config = dict(
    n_layer=10,
    d_model=64,
    norm='layernorm',
    norm_place='pre',
    norm_eps=1e-05,
    attn_scale=0.177,
    init_std_down=0.014,
    optimizer='adam_atan2',
    lr=0.00223,
    schedule='wsd',
    steps=8924,
    dataset='wikipedia_en',
)
Each number is 500 + 50 x the weight over the matrix's rms, rounded and kept within 0 to 999. Layers, rows and columns count from 0. Numbers have three digits each.

# k: layer 5 attention key, 64x64, rms 0.132, rows 43-63, columns 0-63
# q: layer 5 attention query, 64x64, rms 0.128, rows 44-63, columns 0-63
# v: layer 5 attention value, 64x64, rms 0.0937, rows 32-63, columns 0-63
# o: layer 5 attention output (transposed), 64x64, rms 0.0914, rows 32-63, columns 0-63
# up: layer 5 MLP up, 256x64, rms 0.14, rows 0-47, columns 0-63
# down: layer 5 MLP down (transposed), 256x64, rms 0.129, rows 0-46, columns 0-63
k43:528577527529597522517449625443505509505485412466430506395531553553539477506558488564515526564469472422593452438469524546405470475479431541420470551470583478505545538477478457511517464484485583
q44:492495530473449495467494523500532498445556557503559538521520511494458472503512494444479510474475532532518542489477482546495493526531461492508542554450558493491463483460468544512479494493466514
k44:479478522423356334410450520365430511474461521340599689458584631503434617615539691435642628399614337610531606497533528453544399529507506446379506428619517423529605379595438449403484404474430549
q45:512655488590431434407492595475441464443402461428512522544638598398391493475615486574575502368523414466563555475520417546482508610693442413481507522527630528449540544529518476435449454508474477
k45:514471499507441473474511480489430477494486508418517543504514511507473497553508565466517507511521492508508508490521516488511476516520528493482515499561500475500523475509473516486490460482500538
q46:453317574524710588599499441479615560503640447639458398487413361409500475430406450522399461566488752471469469518536507535575510422363468486501442600312555509446459402409474455622684584506562482
k46:489479494532545473504481474488562479520525469530527507492542490493525504475520508485511475486476454506528471522483469530476512555529469486477486527451497488488493545520472507510467520506525551
q47:528471538570586525480526559458421426533507511579438438499572524446517525540490492579522469472481523440520442517527522461463518417507523542495456538441527462449488503484566440546509478515478515
k47:463539530452267410358472606413390374529364528465478690422574593448330657620539631551621481399603356571631487437539488516350376600583469392471488532658594421449708501548433501428419494564465599
q48:388517437440457428555457518433594556446480487421673413485511449479393468479471519419554561532692506484567569510512559524520494514520643467517499421543540473517592491432438475512545497430455421
k48:454479567511463492464496349440528506370530515499585441558517442507569529557535537489519475457373525468451544545443474505592553543593542496442559480583484458498486503472438495471499505478545503
q49:540555486564506549511558533442375543507394522422469578489471608563513477536467452534500451491609525381405518485479528544445463428449436562500591515501609429549520493563473441493544516462394477
k49:488479438482659562641518551527497454506458500595394476460431434463557501536439410522371549504405558565452611529557578605486647486453412519551468481480480541583420498505434482497482549487535498
q50:524466449380492388481489584506558549382512489532458425490538524505462545525548534564545418574482507493559532555506522411560484413488535445492567572505411541538507436517439522480437431483546603
k50:470537411497560410488552486490542428491434467525577476548449431549518423478474439423585513515549523484519479582484491571563440510495564457518567475491549457413515440431565570567494535427462508
q51:492527500553577495530473493468470494542640455437490468474528514540481548398470546555536539535399561540479447429563469516397524493388545490477494461529675435415560536460523444504523456525482540
k51:623456582487541486460382450505414480514500468503460442532450439463526474542520537491424463583513560484534497506512582435408500496564415502532549488517627433481542605464515534430557515464540544
q52:407511530473527551488495536499528452572493405460506484514496470527501447500492432498556505523576531460553525435493575414623580420632554594472464443509509396476543515556444530484503401544443513
k52:573465593531549447480515441449507530416506551552435498458512442541442572571546467601610530449478546511531432437550533549500532562425597465470506467521486510477482467432444492439471448542505538
q53:470493568483477506581397436539459575469539545458535563517449474393469559423547549549441543483474519379501482481472519397466438467537525545567535490513539513498495468424520469473560483488621606
k53:558501449412503492398510511458508436507572521389449571608471505528553510493455531441526450554470511519518426532424519597481584517449506530564556498514475455491484497502588432483586411625485458
q54:472404528458466523500506371536427508505603547505451505553465474554472482569556519493540522545488424392450520430516550518475449490489524486609515465515452402581534593523389480592535496577477554
k54:492496540481494467513505576546399466465512519413415440484478502517552555508440471489519474553541407626458527538550537559514604465474492509546504440533492564401452512457541427551589519430599433
q55:427479543412510537660462525451509436553494519426458523466519433472398437508491604457473495360494501561598457596529491519556468500519487555530505530533536410670496456387556514450520546439566457
k55:402447538585521429496560368508442570557553524425543406589442392503499520447504496476533533440504544476496514533461464478469510555404531589543500625492431418557471560539520370475487539602449443
q56:506451552444476478400528524445450441548554487437404456507408506530547493536504513624594461544458420483489484446585462522520545486612480547470461444492588444559492401478585531592492489620490495
k56:557479520522518562466515539513308569523455491423431438446517481447533463568504530518485525509594534514605473494530540510543492548395525417555477517548551486448463459451454465562494581568444557
q57:531508534458487528532588513459525547522526479465450467591445536497377529468520528448526472508475491425554529542547405405477575442517492556489541547464587511499455489499365573493476506498487537
k57:582480561491557394534519563432493486601443446488551488463477528537549481538450568496520553467493459484518492476471480539478503537386497527472618492540503491403474482503428462503463531461454506
q58:509537515513555486432416543452534493496544522504563514467565529559434503604528510512477535493519561468386523449547473520419528533491502459384486572453504586637428425500559460489420434478556507
k58:448486408558542524543486456521441523520450531407526615543469420460418515448477530547506500492506463546576455548452507490582463466606437468494573473458459580547519486595483629480473493490481471
q59:495453506454464612492529593435514537505520556514580526524483586553479567486345594469489425487574505511449511428560540449541389469408530558564457505562479592376482436469519457505470369491535519
k59:516551474423458486554505468391514508409579504377510550408511431582551536622459410530451451526474546424537505492438524497509491460531470496490571427530534476552545438531569579527386568537431382
q60:584507522568467537498487546455534474490510517538574426498514454499510472461520470534493398528410540544493383536548623437544413480505568429463581535526500417517606488483529545481453470553398483
k60:449608532459551508540435481608555525455486577504486433392456435448475492588457486441564572483558516428476452519452444552535414526495464492513486480483561427534500563506547491432545504489532611
q61:531579578509543468430451589430454493517484575511506433515458475477523538450523526544525531484511574389538501556527578453500465532478515470392463433462561518462528547456507500496517567514542463
k61:457453497458560590468445508452492484508474532514537492469547553450505463520510512553550426485430503479481469464435414553506462470520489448546554594536585483508512558534491492517551515505479610
q62:453508599503441548442554493438467513419545517475521487512463504441540541490428558550442620447536450511560553527503479532574375469432522491436502552494508473419575418528526548433570555439577504
k62:445453427521545567474473512495528510530652509400508426569527488541574429517476469488488506496400581485507575435542418567523469445398450478495472421496546431501488535462492570534535556550486505
q63:553529458482551464571497455542429511583456509502399490521508475496452561496504543544559348472544512434486500484481390408577587585478467513483500416500557565548528540443399413544435483618568483
k63:615509499501569468519623531447452473573444566518490458434525526468482502463402500513555410563493556432520403563459548501396556475530577474544536572508469523479469544525522427533392522400566501
v32:496445528615454539509522478461493542457446563530543470471525501517447546464573524519497437504517562575451548439469603499439555452553412540465351619453605455544482516413472588471623459463509606
o32:522484493474617419481491539534552467548541541527432506472368589475537536630411502521472529539530510492540482569497522432509451497440436457548454497596439489343476508517414524625528409467391613
v33:528487455511525499492468467546481419552565534537493515464537438484478510486501537428540500533477550531513513502536486441510461530503470521533489504475602473515476485522572447492451502417506486
o33:486470553556471478446523513460548521538517528521469530538423470490566549438458465474482473486492501519539464488536488463516446456500506568533479478526556522460448507540494499508526492498524486
v34:488518501420474481498421509461534504401462522562508464473373385402480488510430551462506501472533567626484492575606526566496547354585472493565575503564457439500451537489430437512606498445562478
o34:477440504645405480579524575514459469419376492488415525410473585537516555420517525422554522603523313537439508458456486443537500529478502524473453608486491513427453421542558528550594606541600504
v35:499515468569488559540546441538514517503420486521511501482494380387470484471510540449500508474408462617399491457539489556485547443469574552448495567504461544601521483543591549489488368557489520
o35:543440504476497574428554550504537505534549580540515517400491538533529447476452551509408506580479498375436552532439525406530471528547501460608413492465501475480470477498435465494554523492548546
v36:556503455579478606496447410502479505539592427499377527515486521559551425459536557388455485563487475454604494427555570572498535521556450410511521523526484497425530432471496545453526464486467473
o36:414429487550456424589510506589463461476432532564553460492519467560489511533578455490524495449477582363529426592511514482489493375492530539486580559487421421502591450578523510544460479478544583
v37:502474517401542529447362514447553482519465566551502465514469485486512538546484496436575453602466486541434526564498456499482467414490450512474436529489517549457497459561516567474583545434567442
o37:495479449603551438498553498538544590523522470490432447520500498388555463478442441523512466500518502475509501534524568498538579602473450516508412456433572478484444444499520473472553596496474484
v38:477481524440531553548554602467494427556504496462486498567527465551562449553413596532507487478579513391554507608404447445420499467430482465493483465470506541573480483485384485561501464441484479
o38:459582539517482462536546447553535484539405557469523572493317561488451469558579446539511561446443439584479512440503605525504515505554474530498410470498611384533482520466552517479431466521457501
v39:367700539435477444426601608531526578459495485510453452476494445466534598463505467503519527506536464452494471503366394517474528532503490523573416507504521521528526530508600487429540530604575473
o39:588499498503651534446473424569495455512510575477473454539534526488493520484521469544479580553495536505518474461449470607471549607430535451550502354394488578469432361541445572441450495519531414
v40:478465460584493514422456517503482454409521428442455478590576578504537438462517486450502532569429446571584469467513494520506489463429512544515585558495520509436501390522495599534512536484512547
o40:548437507468489523658564472528536548463500453548512491472537472560439514576404528454474433404476510466488459528453500534488560465547570491431556466502359483520520584554525484499414558544535502
v41:522386454514503404463446572526491491323552533521447528553442457526486604453571515404506443509520536484480461538487544548553597517445497573541535539495503498526484446502455507493496456454559559
o41:559503525589624522583569494462542413492490559447470571399431490471525566487433551403575441463494525533504484532577502413557516425469514453429484472520431536449439441545540439553524539583495506
v42:518456494442538458457378501555429461499568632498463525485513646601519510500527449454495384491558475485466512506453603503553460494508472504414552456451506599520476554559521478528480560429447550
o42:492488464478496528570428508404551418511561421476537449557560452381574533549440501507578446518562501528626501553484544486582494353437513582403518481593513416623509510412524435411487563518454549
v43:445473421490496443483519482510525492482585458519480538462463453484448578516502508537491448422494472438503554519525541546478574632481547547486565505441472451495492451540558415476373499582502466
o43:539526541455553499402558530448494456481481547422480515471555439518520523447545467456565487522409537526509450435568440407526520487566525485553469460503520544492556402552540513444541504476542520
v44:468484352513538558347449544523491446540492554548560543511462534459523477529510533450541403522499492573474603566475435530555427484388523516534589490424515462514514421478486487507672518428488418
o44:444359624475514501597560484545545545537435515436495394507551525413467427450366465425482561562571515548507504418472538475504568440611462559411463526511586529481459488515560489459508576550449597
v45:488564507465473521445376517486532410424533447479484459594481439487590508505518513508490501555466425536537442591491449516533385471461437512507501569431598565527456485591497499494495541599533573
o45:515532458442522516581553458501616535504540464562519497436472515473578518401457431467527466473468498497525489536369576530543619555518559494517481364467429420460491494531587525462481584462544460
v46:556478549577467476486490513459477563542451490533429465533574520501494452495598457376499416443507564436494417526535424495482529559488538488564497495495532451544563523521551518452571549564545419
o46:397448464535607539475502517585476432558532517399506369529471500528503496402480539556425503461470524429508540531531420527497519544539541463456560543562532534433539471503480557500464454524485462
v47:534438589428526437502526513487507542462561547530596523562516439458459481510475482539554545527447542522560566538549453592550548574482386560576510474504550406449468489514478406379417497379523486
o47:527524480500550414524511548487551547484481441464437543526444462516492541415474503426513443390469561551518498420620420461507394524468503575505525555457558666573438481506586549560569441529570459
v48:583573436455464559497470593410507439535472606532543458641507409516501526535392491534468437600439478473556530559468436412532495476638377467534504627546489504471469576528517406515468445501509489
o48:574514505512466420465437535576581567507439471536498466398368609428577537483605504470498466449531501539449500511469434505492569529401424605487526476458531518532433524481521628455567550382612392
v49:464556402491488430563527494476527474667471543493493525530532532471494602439449449563489435498541488512469494589448525511482525532492516518440589559487588517492502387428540503494445472461512379
o49:528533579449418486400482614501553434492455569503534421601487477475508525544503625490498488393472489507522518439538415561523577522504476551551486362391549543499433453500509477455557564482434577
v50:500466404604504553528516454382465410568472447532475553590502506640503470510487458408450415541389478458520411570548447494503483510449548468516515596521465494570569477550554518572544385472531554
o50:525553557485527490477570453580555447557458517509568376424441516408575423437534609513444400466457522381373497539509484429510609485604513565512539592510459458520469645576451502532435563430498451
v51:283544526565459473450578521530540562412511366498474471463560451486429525499519487542502638527510442507549547622570510466531461417532502546537595528487510492635470504373471588472520486445504542
o51:642483553414433487580518505540477476464428565539520578552502515565502527548520521504458404534442502503554486361435513514402442615539535475407576490530342489402487467556457513543553514573461465
v52:481486532487436529522601519483469619580514422562562520518525476485402487563487441459479453513484412489531486565501519571456538448487430552461559487475489546488470556519533487507458625520467551
o52:547556415429444512426494546594513518451505516471438451570405454481546485545538492508531525487454546442468475446430488435536497540607556526445512549570481534604588461449382544448511521475540520
v53:568536448547490443460531512572515416398505497430427536621539526474495513498478460559449507491446502468476504403429473440513496540513517505535508530515499521482523490542556452450533574659378607
o53:534477532434615545489491537390494511495531497525524468446533564534480503529498438411478475541469531544502535584428438592494518425465531424453574443476382557566533606489532500481432532481629429
v54:560376529609470479482503471465537516525474497532409481562510534485519526453550479475469511501576439397410483585541517514469548589541474513481501437535497450506543527524461452486514471543443447
o54:380612479557603537454486586514498503541423533471509471462453480503514469497502511564514416429557526500583570527548440440498469445533511443470513486456483480424564445527528492500578452551500491
v55:401424433505517462540614464457468566575560440527429527506541494550494562510500509501500444523432500469547418460517534514493492501423590471475529487509375531532560581497496549535430498507526411
o55:548535533520443441418488448560507454525549588377534537517546382477500436532573515557481464490487553489417446495562460426531525581592552518447513573455522489529541424533462459491414507484485501
v56:406530515517514484499613477411489470477575438562479547493566465564627478486470504455482503492518522487483510454437524519475524530522540502432435609555411473539525612567468588540478408414450456
o56:566542519541538475497427422569576469570478604459481477424429520522464453474590536581487398586571421442526456544534422465481442494484538607505480480428507475556536519592505466531396462475414527
v57:535430501578482456496500557531494369520433545462371504543572553470460421455573483396496593387559555521535436560533511407518559529519535468546563492515509582504507535378536464506437467554525547
o57:442529578541446653567439504452436470487464474533595479550469572568521621524409601493442436458389500490507591454501449551515425435447522431436534465582455454485471582536548499472544481489549477
v58:470560540467479496448453623433481548443430545550514483531447521615531541534512464557470428442436478418435537594503559411603440506524538530555403604515549518419540488507520511460515467520465445
o58:472533454478570453493474493543461481544540511464557467409512466361481493467523496511535473563539535464519548521514412581404571629444401521525571460626487559504417492475542541528545522449463472
v59:504508468490461455558582588518477366451617476523524450472517503431585385436502624414478516533540426459477498563477573511551489548457539544470479588497537493447467567533491563616430486505491476
o59:486471469562461650589424473533475481524488627566464618425388476562497530499463521464540480486590414534494450443481446458475518444588517565490480393541530390506459524605560422521388448479527583
v60:509502579515527522473435545522503550490450575474480469538501521402523440511560477541560547463491468584536492522520500602554522576508450455439586484476477564473477453510355435489347450541487494
o60:472561440407429549584531471498545521454498385500618538512570511562475518474405540521476554404480526485564559539461461474545440519405476474494512463456496496554523478455622534403584476495514530
v61:520504578503487396480567496457457477476450578544541476493482468544585443414514478624613546550375485394543542485455592554463508484401444444528445584528561564492510577488484515563461512459474529
o61:541611513492510505559393466577530469422593502472509504529455518419487451584534482489424538464520490492551401514577363557548472528501457544596493470551444502533339552519573493568433397518572451
v62:522533441550464484492511420529503473492410630490453508497426547454432549459451459589442592491491467569545555523543600449552558458587587418511499394564383528507505559394496414511547500484394544
o62:513533545492428537485357559397422474446388470546557524489614542506520487625494564446514479554575534543477550454463452569523406447425402489456517606511395510430523530475498503494588565479623475
v63:528400429510524547492468478459492500557457622443524460573450489482557547478504495452528489515463547632575416556397461526434518454450464531456510440494453649435455432591471512540479526439459679
o63:564592483481488526514512452487639550502485434539496489461391462460528522593380484490458542424524494489439510556470608471645561441439499448508381473454461465522559517471497483526487656513544456
up0:454455461484472519420513513573499491442464594499557489514575508429464458526463493428541489584533459413503577499564499443490482496387488491464556535523471491578543592486449534468465453426538520
down0:496517497438501500510519529502454510528514490490466517526429432556533511473514453405461553472519485472510504477442487511488541491595469503603530531514503499535450499457527486584522564529422473
up1:510472511538471488527466428548522515525449504430559533450548535484514495553490494529491472438472473456458500580399478574460510514517535428449581501473459524562526591452529535484409547591458460
down1:525524474426557509500463552448508448507459517563481468465530423509505517518406467459539555504549481482528532440599477555553516433470500558509514503513446547545404429513521478496575488447526531
up2:479464498529480542447440597586475549493497526380544458574498563443459466565516487518535443519491481510529412596515443466452503480538471350498474637577540402509563445550554536546460468518446508
down2:467481452507543479516408557522627470550490530522536571497519509487488531461518551376472539500469484552433561504401449587475590473531539539594540513491378521519505463354393538437435522552494484
up3:474492479612429487503530630520408534530445562541417561504519554450534511502591466408565515589555501514424421408492468481503423529505593418526491472558515560475470437520545489551431556467456566
down3:506472521438600438511533510425529637458588456584518451441550544465423458489526455520503542480539514484493436511496496459559537456490497589439586450447493568489538430503553480535540440477443472
up4:529565520587507493481523462535455416476388508505520468490605587411454495557521454472571563477487536535510522537524469470525531568494414343480453525520564445434522615527484523469492434490496594
down4:533489496370426441537531497498588482494583472516493552517429427586546533483565579468425520568523439458454497410490539481543528522509563646523476427504463527532406365465536472511548511501507480
up5:485439471490495536551512446554473504515497520431492603437490470417453483550505577498555522476418523506528512501556486517491396496569623510492448477539443526547450466442457552503487491522530578
down5:522586545492480571430497462431547520550466496480517483516494549453553485538514472510425444438588500519484480500518510480479543514467483535496506474484576548488418463489537475514504480451451518
up6:534610337474466501487412546496492426452547480470522566576609469495523528550494462472590493522583475570499513497515431505548448500515386512438541434513561505584540444474514468504478522471501500
down6:515555529508503425452520499457542464496438539412491472517463522518541448515657578567510462577484530426434467553460530406457450459492584389571582519528484468508470557505466531523533482524503493
up7:432447516456437492525505506504461419516425553509539514515544497501402493456468574478532520495554469563542572442409511531439532525491549510456415571509519564588506521412590514494596461549499499
down7:586520492464439546545516480559472520520502530402416491503547546448575414554500507530468462467511566484477476590508503539522448446508495429518487516525478541516457564457441529448475520568472496
up8:521502457468497357472505544456480467469524489436516501592491515437527527530598479447504518614499479527572511568477510561473510535476446500438484526517575503502569467429440487494555486493568533
down8:490589501487506533563520528595521524522487531495513479497490546516519500466423488500476450515513453506433571499441523400482488548567496543458478521476446528513443494569526551465460509514413436
up9:471558434497430517548515514520485542399457516350527539453516487501428523504533540483520530541535413497506501551522440525419485616529478475443537526485461480618518435500464501456542536619487428
down9:527480460612491455577483475509466425495508496436594521415513496348484560528444545501450437390557493442538435586465443450519598524571436481520556491498575467484594511595407509505531450620461577
up10:567403468467477484494424489569471523428454462398460553598462509417496493510574544432464542516538473454512511575432531533411478553503473506495593533527529592451507549463515537493563517534477557
down10:518590491522507465464585591435481469492539434458519499463493452544507485482448488560502486484502577513518466583491514514486554499462520534505502471404506492595490542476558446482433474462461524
up11:595537594454465395486453503384508432419450518441527528539515460525484515510460570562481424520463581480563488552467465551465432524519525433503577543567546593419566487432560486476415418521441582
down11:480515510491555514499561595482480534492481477501466460464486563472532483535476462606534481453455550444499460508528544538432566534433590477493556485514461529397398472529480405525584557485454479
up12:516507554505473468500510480504475466459496452503537531491556493527466484539523529471532580388515487576573519544555502506456474551478402611487432463446497433565517444509586558442542493518456576
down12:543531517507507495526509525502527518485534478543493487517408478528540543563552465470510461554563501429486491531468466549524544460560552471516425506560505496475455517495455431479397484430519451
up13:435553489412407553438481536464520519447547527454447521519514477415445500495427542627527527535531499452443546508506481532464469518526491526539538595517569518524594428487451463525511413545516542
down13:569483550550509411501427461430485529559562507512527518527466604547519518601538456546498460438471538528472397444546510435526534457394505451509463431459491527506450532514557487550457488508441516
up14:485475520514533483455520519493489517395411431404533541426613568518503518489484592535498414493464533439571533521533492459540547488502541434513555482508420477500493566466515450492454499489536479
down14:533496431509470445542509499584523536469584531551480538498480449479522563510406497491469551545580486560505519416501549495477501505465501494476504445425538558519386451477498480484522550458483548
up15:537522533491473574489590547435493508462484515398424532528460475587375515542540459489584444409544464473548576430525467434511400501540444501523514553553501507577525459475420547485490533465498564
down15:557461454510433490517450554440483467471554535597540512465461428478482598539539486469512471571484505643545554492500555558479579513463430440482492448480465471490573486516503425482520511486497417
up16:565463449445451499461519503581488466580476593524548644390454548542483453503565514405506483517520407535456505538542463519500450471555489443519480557521488587478524550586451466490545462412469462
down16:516512511523533490528513543520390496488536418541493385512562430621443536509475449609539534510562486450513480545419492391435518581461535457491549423541459418518468499569494462503573438571498506
up17:420483496470459428496615533371498495593486510531445574527517604558451526476587473529486509560634434454447582441561448517465495537528497427525505456521513475505512452601452474514454477471427476
down17:602554490474600503494519521441483496444492486564576448489462501539438457471456506588462419490397474523517488511485557535508478497520438576435505524513483463564453494498464429442538534530531606
up18:537583450515493484467498485551471413437450438517475569546512524490459530589510531513572475484489517538472526511389559591454388445442598503444463465550491410523484563417490525445554477543575442
down18:488471420503433497506464523422565523492452572428545463471475437536490567466471487446430467485438558466539598437548450523440520531526427509584515564510589548467580556559466546551446432483498532
up19:446445449504472397500502447503551495494446473455482537461498554605413474535511537471578618546564393440460585526457511476541528501499535510447472423489544507537508466478522533434493562511486471
down19:453511529482557557470493560521534420447523532526530486531478498443581458516492387491564508521510612504469491494600508551449468475428504432524441536482503452469521450507529540520540489485476507
up20:581445524506521472477491538550447460536453510496489533573569517522425477514483570562497457413514388508581427487502491458585429444473465529508463610562418499552472528456518458548532415524522442
down20:440513480522531550557547456483564457495531447527578425471436501508551496512496488448577457518458586434405459442462555543415513549501556506534501409519543467507554441529461460465560534540529529
up21:426493446568431471455553467483519523491489482416426546552506492479468509525468579591458563455542436482535555494507478475472502470490504566522477455468581448507476572565533461495455525556524524
down21:582460476494516556496492455557509537516537493495467541497535491470534482477567437498482415561432470440480419543505518443503488487570509521514488471468500516496493462455573522531497473514555547
up22:483571602431501513465459585571494436457395576491507515538617525446495479478467602499566462498520489433546445504412446468491448477514527561446531528479478469415486474436484574397549513502499530
down22:522465451529514551524510518446453510527471503516530485479444524434498558489548443510539462459552597493461613597464556465502548517530484514505418504529508494466491567464511401536469485486468411
up23:479451572546507480479552452529503469386445522486503504454561527509474543560465566581474553484522480417567496479533519487537475521573578456442501580535470468484463410445446458530445503583445528
down23:522442406539456504562493498538441534481595499485459452455500504490555502442452472517490507489477544579525555494552466410501522452511505549455507500441502485469496514500561521562524552514522498
up24:527533541438436501465511561456497567496496449452518500539472507453342542521503473521505565524509463450510466466556411526548447494462432513474539581489615467475555534577515484520544518523516446
down24:448493505570497461559496465530519520605568457519539531518520525524536471502526489526446417448430495455421438461498538439544614514520533518567544477482484507471503469428429537485495462469484505
up25:507504472495524430542465620387485536476485525479517519517493517593515471482543598483500450481551413438597451472514487502498505444530488474460474539587545525447560464392519514500523333504536473
down25:435536535499531556504497549479523522495505371497617457411491483445517481538480445531498520523524526471546477491582430450475508568499449531520530479462415501603465508407507502514553579484432559
up26:413527575526449524515480521503428408542434486493523576445479450567476468569583484506568477483503513462524474507468516538492412481570467436551632427537450294414532544546472459528461518563500595
down26:492512556464469484485522508516552445527595483550643501429394453535611570510522490428589544583608428487517521523389546420529546486513511524411375513434443513519478487345514512478551335489477524
up27:580445524524426487365459522568464401476488435545489456500513541461442573591530476485519489519519480640500537437479517466477470492432488575493473510515538438536544533506552534507532558423463448
down27:489574458493533424546498477347532496580527557547464493517520540435482486474480508511465486481480598433532476468624470464453529484478481526478557437508500554515533439458429618539495440540472582
up28:524477502438503503432512500512492528544477532437497509514458499450419402564585514605548545567502396535514495454592486546490461543534453578470439465476595521509482508475462455463493501428476589
down28:563497449529430506564529503499447466456525458535510509522510559573500480485478446457466528471522472503492496563434571510457577441462575450416523495565448532427524477498596463499570526494475521
up29:458568473613504520511466543426518469512450523460536664426468483460467568505471498460537452505633469537472473566461456462464478542514536435534464594555590404495529483518456537506498460537451408
down29:542558403496564465445563511539550530550479423501581429541513549489426443489509398445605595460449475468629498494497508521402498404504474500484537444421525533479506556458460593562566503499499540
up30:548509533526513528377499526498430533520397591457497569427599609459471537529599520478525540513504503454438497542563492500492508464542524375433473422534583423448549531474455465535483395538408477
down30:450417513500435555459513501495452474517555457516542446511469538517516514515532558491458507397552552451406486497403535604468494471473440583527532536515474453488540468463499575516536598522466444
up31:422458624422472497508529449495468534470503530547559604467553553518515567496562544472515481488522438435451539441455437520507496490520469532436461558483443531524545538484513506516608432487520458
down31:482545462483476446445531543531465523554549523539435435494573478563440416444498456483463539508481571517523527504533528503504437584505594509579562467535441424510427504498487448512465426496532522
up32:523476468499477508518568464524496502536512583515456532531570449523444448496574479485605459429573471460525503548510435472517526462676559542529438420568484501490500448502493456427447474514472560
down32:477444540472480525543449511495563443529474479478564438459468576472578529482450546558436523528505538454488522517530511468460488487421469506513521544439473516531489580468512517492519536466527469
up33:509556425457476503480509483453493444519439509511446544569441508501447505539530578579566480516540490441467491522546548454436520538477527526494556468547464485486494430451358453561536543577424468
down33:548463446582543488514485512588576507463477449467492411428499462539524524534548441501494532566573532498471511553479494439529514449472441463528489458506481506501516494516513466486454530587548453
up34:610574532555418472509493466604470546481416569482478595506498431469438577557475512492488559446503445429502486478431412481465460558476507544488569486470534482572575462440437509507493548550404563
down34:376502454464509562483401532478543493461394495468521463522520495475561580591450438397572398525556501548513533496503552608410586566423434466499492516471498484465443539510613513508601514554529426
up35:539550477459454280484535464595445444595443524494508556482514552470507465555489489560565445525491524445596549512546576433461541463488483502537522555480415459491506503471497429475501491539461519
down35:514474515534497576461448522492495601514587451577521398497535445544462529470501454449508550482532507514474525488480471520502537424487476497477505511514449439495459435558526584527521507508473428
up36:442538612510445512488469371454449344550537421468617530502574543558519505496481586509564485509502466565507563445402521485537465438507497460498462581549409485430551598466521507486542426559475419
down36:422422513401539439493575528505553636482462450542481502535588540505573471537395436594427468585489595423492519412453503485494537531452606431503537555539601415530526514442405473423444512533466537
up37:382512464460506487527483512495475521412507553472543528485493539525530502472525566572581454518505555638506522444536576457493417492591627463453429511489497416463562500453531508500374478523483509
down37:570459449504540445467418520526543480575512439538480519464514488625483556509499486499489522562436541444501525589483383478495494528442431530500475552506447556500468484552446509461578489515423548
up38:476504472500436451424413518391456520446495485405482561471520586491425536457475588534574477570484536566569446442447529518460450452483458534555537493557481487523521512514551613493594474531503507
down38:515418423581398522559336455444508514418471510506468504547487549519460509471550619479492472427484496492585516448455556480512466486556467495483627420494489532488475529496427516547584489631580573
up39:604534515447485602493460654482478522542456525480573537465579504477469495535458485462587441447514436560535492588468507549456430567483517459419498449586407459514588512511492527421430462561486432
down39:522487542434598531547438576411435491586353639558584498568593463390486473585452518533518462506427467476564507552485482532421577478489453351492523609539485531653522412561484559467408388413371561
up40:459462578460479453442395528500474428475507532456498549451458498566466498504508532546560450567502496507492519458502414484459441503499500498508507521538502520544584492480478515430517449550519568
down40:515424554489392443517449595639393488522393423448539513481572463518451518571623553533566575600523484521551483471470372428571423460493508498348641470625478520648500517505456363442502471495430555
up41:477554517459528460466484543494511536542453482469561514479462520541435528462555511408521558486512539609514577377438517510462459424466491537457567416546494516503490480497502469437487534478559490
down41:457535522508460559592562431505520493527400513499449476544469532457542506498474514532421479464465423476444480559503487512494486578567524516533507557477511483524536474518487531620494441523402432
up42:480416522490500531521512599550451457483520590429463579475510510499519542579416552474461500522516481548511492448562520409482431489567515512438474532588495521445489525543441578500414435563429506
down42:554489526439504591490425468422468499476481549453497498571629459598538570615529469414496454436472404551492420459471498500475467556523494409516472512526396536496586579614510441560499513527475438
up43:462454495461409497517491503516471488538471491507443492460579543521467534516507497492535515543517438500573543477513469432512415517429513475455533621524556487489553476476456513472555472545474569
down43:566569467518405440461439446440435466566460456473489573498661520487402507606482610518472507507590356504624494502519409457522392447500489387427657560651466458415571620488478522531594444505414614
up44:480521528412439523540516501501480544524579481490478575454496454564492525557483568573521520440558472577607455421518473517463410523489441542440511515509507537482465504401514430472564427594470518
down44:570470507575514487527392588548533499488540476416561414394534561484535441488491449539485510482518520494485487492493484499479549480521442448493543500519499491543466439547494497495513496551558487
up45:491489482518473507495516515460527435471520432464562535507420530520508485480493519484576508515502490545526562452473569497417469435518560550554469532514523492518427591565422444508521467447478514
down45:518524454485522525480508443627564522549461544554460442506486440468481530473460483470426480511600545494463517525486443531477527520480435457518545434483543560462506478435537557486457540577500485
up46:481509526493472504464492536446491460577434525501507437556526532686407478533601501495470552503604463462501611464519462518453403479468578420435549417601512535517528464537402509410504438488440530
down46:529548440544455493515567433538480437548539491522502454613459484494557517618429477514529476578371398510446488457633462435572372442507412496485551451503550488507543509544448515529415525600541500
up47:490531569472496403466474481561528508478538501486511476504480467563498585504557481501522505531524501539517546403497461456454497486550551550475525538520546543491504475565462330474526450472469483